Part of a small language model's weights.
Size: width 256, MLP 704 SwiGLU, vocabulary 6795, 10.6M parameters.
Architecture: RMSNorm before each block, no biases in attention or MLP, embeddings untied during training, normalized queries and keys, some layers without attention, local attention windows, gated attention.
Training: a variant of Adam for these matrices, 329M tokens, 3148 steps.
Each number is 128 + 24 x the weight over its row's rms, rounded and kept within 0 to 255. Layers, rows and columns count from 0. Numbers have three digits each. The size before them is the row's rms in percent of the matrix's.

# layer 5 attention output, 256x384, rms 0.0791, rows 213-241, columns 288-383
103:169111127096089132150149179117160120105143133119145075170128121090119101114151100101119135081142117134141118113149169138116142115124143089109119106151100174122091118117131136138142107161136158109080135152156123105155109099100144083130147149106126123120101175176128119069149104093138147131
098:133079109103108133155095145114147086128117149117111161142131145079137121154104154113150151105070101156136139122141178095132156084112155103102101078105104123133120136135106122133130114149139155119127140080135040104115124178120126144131148102111159106119131094138120136138116137131170148098
099:125128141132078119118094119148169163129143147138122106064111123172145117107118098132093088118128113140138114169124137107132154119138148107094115118125118103160115141123096086125129132124127146121120141130127176134159114149080128095108121130142121138070105115129139108120126160123148145148
108:173160141120121130059112153163139096135140119096067163089127100114130166131142138107141151138138132112105118161123110122129101106130109134136130126114153111112129114162136135129118145113152111109140157114138125122157133104156145142088134102139125139118187096127156151127110102184113120118
097:136109108123133164127130146167125140135125094136176110181173205118163121173103165103156184150100139104102104117115123155093107131102109116157146128120158113121122108136148155129140114107127108140126149127138094125116154154140128139149083101174120139120148108109153124138109155113132140078
091:121151131139150086106105166127123155098128120124114142115146129121109124085114121093143150120160146157125106107149139132089134153087105098140100136118166096124161105102141124156122080114161109097143114116161151092118168120156105154126158128125093127165138102101166161081127116149100135132
101:096169121130143132108188123154135127161164087110138156118133158094159131144087151129210124140137122135123137106129134143123130113151131121106157140127109123088130131130123153164163110151110135144139136086163123121149153117099123144105106095142118135084097103135105110094154118128160115095
098:126138128173090124076129167120167126109114136129132125104119130133139120119143104144141136125105158135149141152124100136101115157129122138153098139109160142105135126131138149141131166123165120143129133136123126157173150107144141148099112152151112148169106165148153130136187148113158135113
103:130115146142123160141193148130144107173175072122160134163137172062168122147102123045145123154143098157141112142138142108117142110079143098115103118122160103121144125118160119126121105120118127050139142092134124127096142160148123131142132106142121127145127141116115089112116129128110121144
088:098103099104105139116147122110133131119123147181151122104128093138113110148143135130114183129087145113133123123119115141129128160108098120162143154118146126100129137098146143124120145105121119154170100145150110176148103150080128094119135136165109114137122092141102107143140100150103118162
103:130142143099138107144136125096136129150161130094132135149146056118083156093146145129123125161142147100117112100118135148136102152127125122154154135122121157078125116142096176164170132122117099141154096127099141129080111105132080135160137171144100142172100152128114108148118094103153102129
099:138157123130146170141100143172109116129120157150159120071128186113108116127075146135090128111116127129146118125121146129141110110130132119128134118128104098128146121142118118160147153132130129119104142135128096120095106123083141087122110178132130123122119122147116157118149112124066140157
106:123102131113086154092121114115148147117117132085135119132084139149162129138124153130120109088118127125138111127124131134104110145114124082145148134112129141134131118151140128162170113118153120139146116130145168136152096120120143109081121174104114093112094121103109093121124092201132127154
108:142068123096153140135110149149098142084149134151160123146173138126120104139099126123091130139094113129144148125105154123149170127143141093104120129106144131129111154114109135158129134125113174095106140148118117169133103074120150094105103145097136105118096133143127113133110134096119090149
098:082163173149124110110146101152089145148145116140146158141158137154101158092118073157108129171142139147132146159162114118119097113119136110148112101134098161135145066172150141110138140140169123095139095106107134131136139090131149136101125119151108124179136090099138104118124142146123126115
099:111140118153137118105141130124126127107112153131064151086134108123106144153184110138178159109113135127136144114114111127111168143151160130111131135136147152100127153100128141125113155146095153131169129137144140119142119134127081117148117119159115110124135113131108144145154128139147128138
097:140156142090171141171138127163092144112120106074120177110113161122083149082143140099114108123146102110154149140120114138131145115146160149131131112146095147129139153132141103108108152159121122152121102097123104127134116143125132147107116107148109147104156105147151103130095107155140124111
110:145104057108183128139074126122105106142117115159106151095113116096140130163128116154120131149127105095136158137119111111144143093160161168108151084157099120142124093171112110098118127134108149116072143127105143102127107107103126099122109130125133134118155159146123146119108116109150132104
095:148113125126147156139135129089113136126117116124152172148134156093116145149120161134150112098103129150122130154166118112142145124087100141108110108143103091153135070125103106102148126104148150097115141119066134150124143123164154120096121120140106130143122173131113139072145156150120143124
110:133169138066134079124112178147113173131185106126102137172142105131102179121131125113096140126153126121155114118119114130123117136137133140127130110130147135145137122174117126121130134128139125113160124124097156148098119100124097097140126106164131114152121092132069112154120128140110121169
096:184176147170134095060124099130123103141107167102107120091123141142120158116120119090150155140128116129108124154142132118104127127133127117151127152143130123133122129162133137108149152148145117120123126118126138070124122135106092107149110121112106136107107143162100141122148112121166124121
099:094114165164137087144136137136115120123155117098139157104149127139151145103133122129153120122165123167139160105140135089102155107095152100080112125127132130178132106106129121136098098130127180142110125150128117100169149138142150176163133161119121130124142174135105127105144134131145100128
100:150106104141142140169121110096133158153077115139147073180085098168163143145124074150122125128100129136134140141130140128169126145118123115142141106102103142136123124143128148151157137109098140104102154140087121155159091096072122078126105160103154130138113162101144130112126101140108117126
102:104139146180144154097138084177106127125135107118139168099112126185086110127137100108155126142123124181155133115140157122135138140122132128095105099148110109152079116143133107132127117146147154118111178150151070141145125110146147156152108122128177114114119162125149121144145149102155093115
108:104138163121106182073160099142133130126135098159181109130089166175151142104058150164095127132163123153153135108141138127166145139151143131118100121110107130154129104138119128123123155148116146115136131161086167124114128140155078131113092111167082150165122104112111150165129138108121092136
095:140147121137134124094124123137191164101173093115071087122137117139100153086115125186113144141130139114087115128125091150131114146097108135175124134132180132136126084156135143120142169113156091095113135145109116158123127142138110138151121126138081126159130173130144146126135144154138115073
098:139125113120107159110132145132127118154120128127146051108110184096194101119087093104118092139098119148140140096145144098140140108113135115123093125120147101158107102154151095141137099150169140146153104090116166141116105118113073115165103134121106117148115095127113149160136083144137145155
106:104115148183175153139114085143116144101142130168107099085131139132121121134110097150116063127127146133117153128133129127104128116095124119155108142136139118131146139114123141108116140127139110141091126141096143138123124146134112135103117145079115111165130109129139158125125123150136138119
105:111162152136084126094167123145143125181144099129137163062101150127122103123116149130147132125151125154140128139144140094098106119105120122112114098158126094132116108149138105140133121122163126106169111108153145109132128110110141097155143113148139122123168129135124135127117099138126112129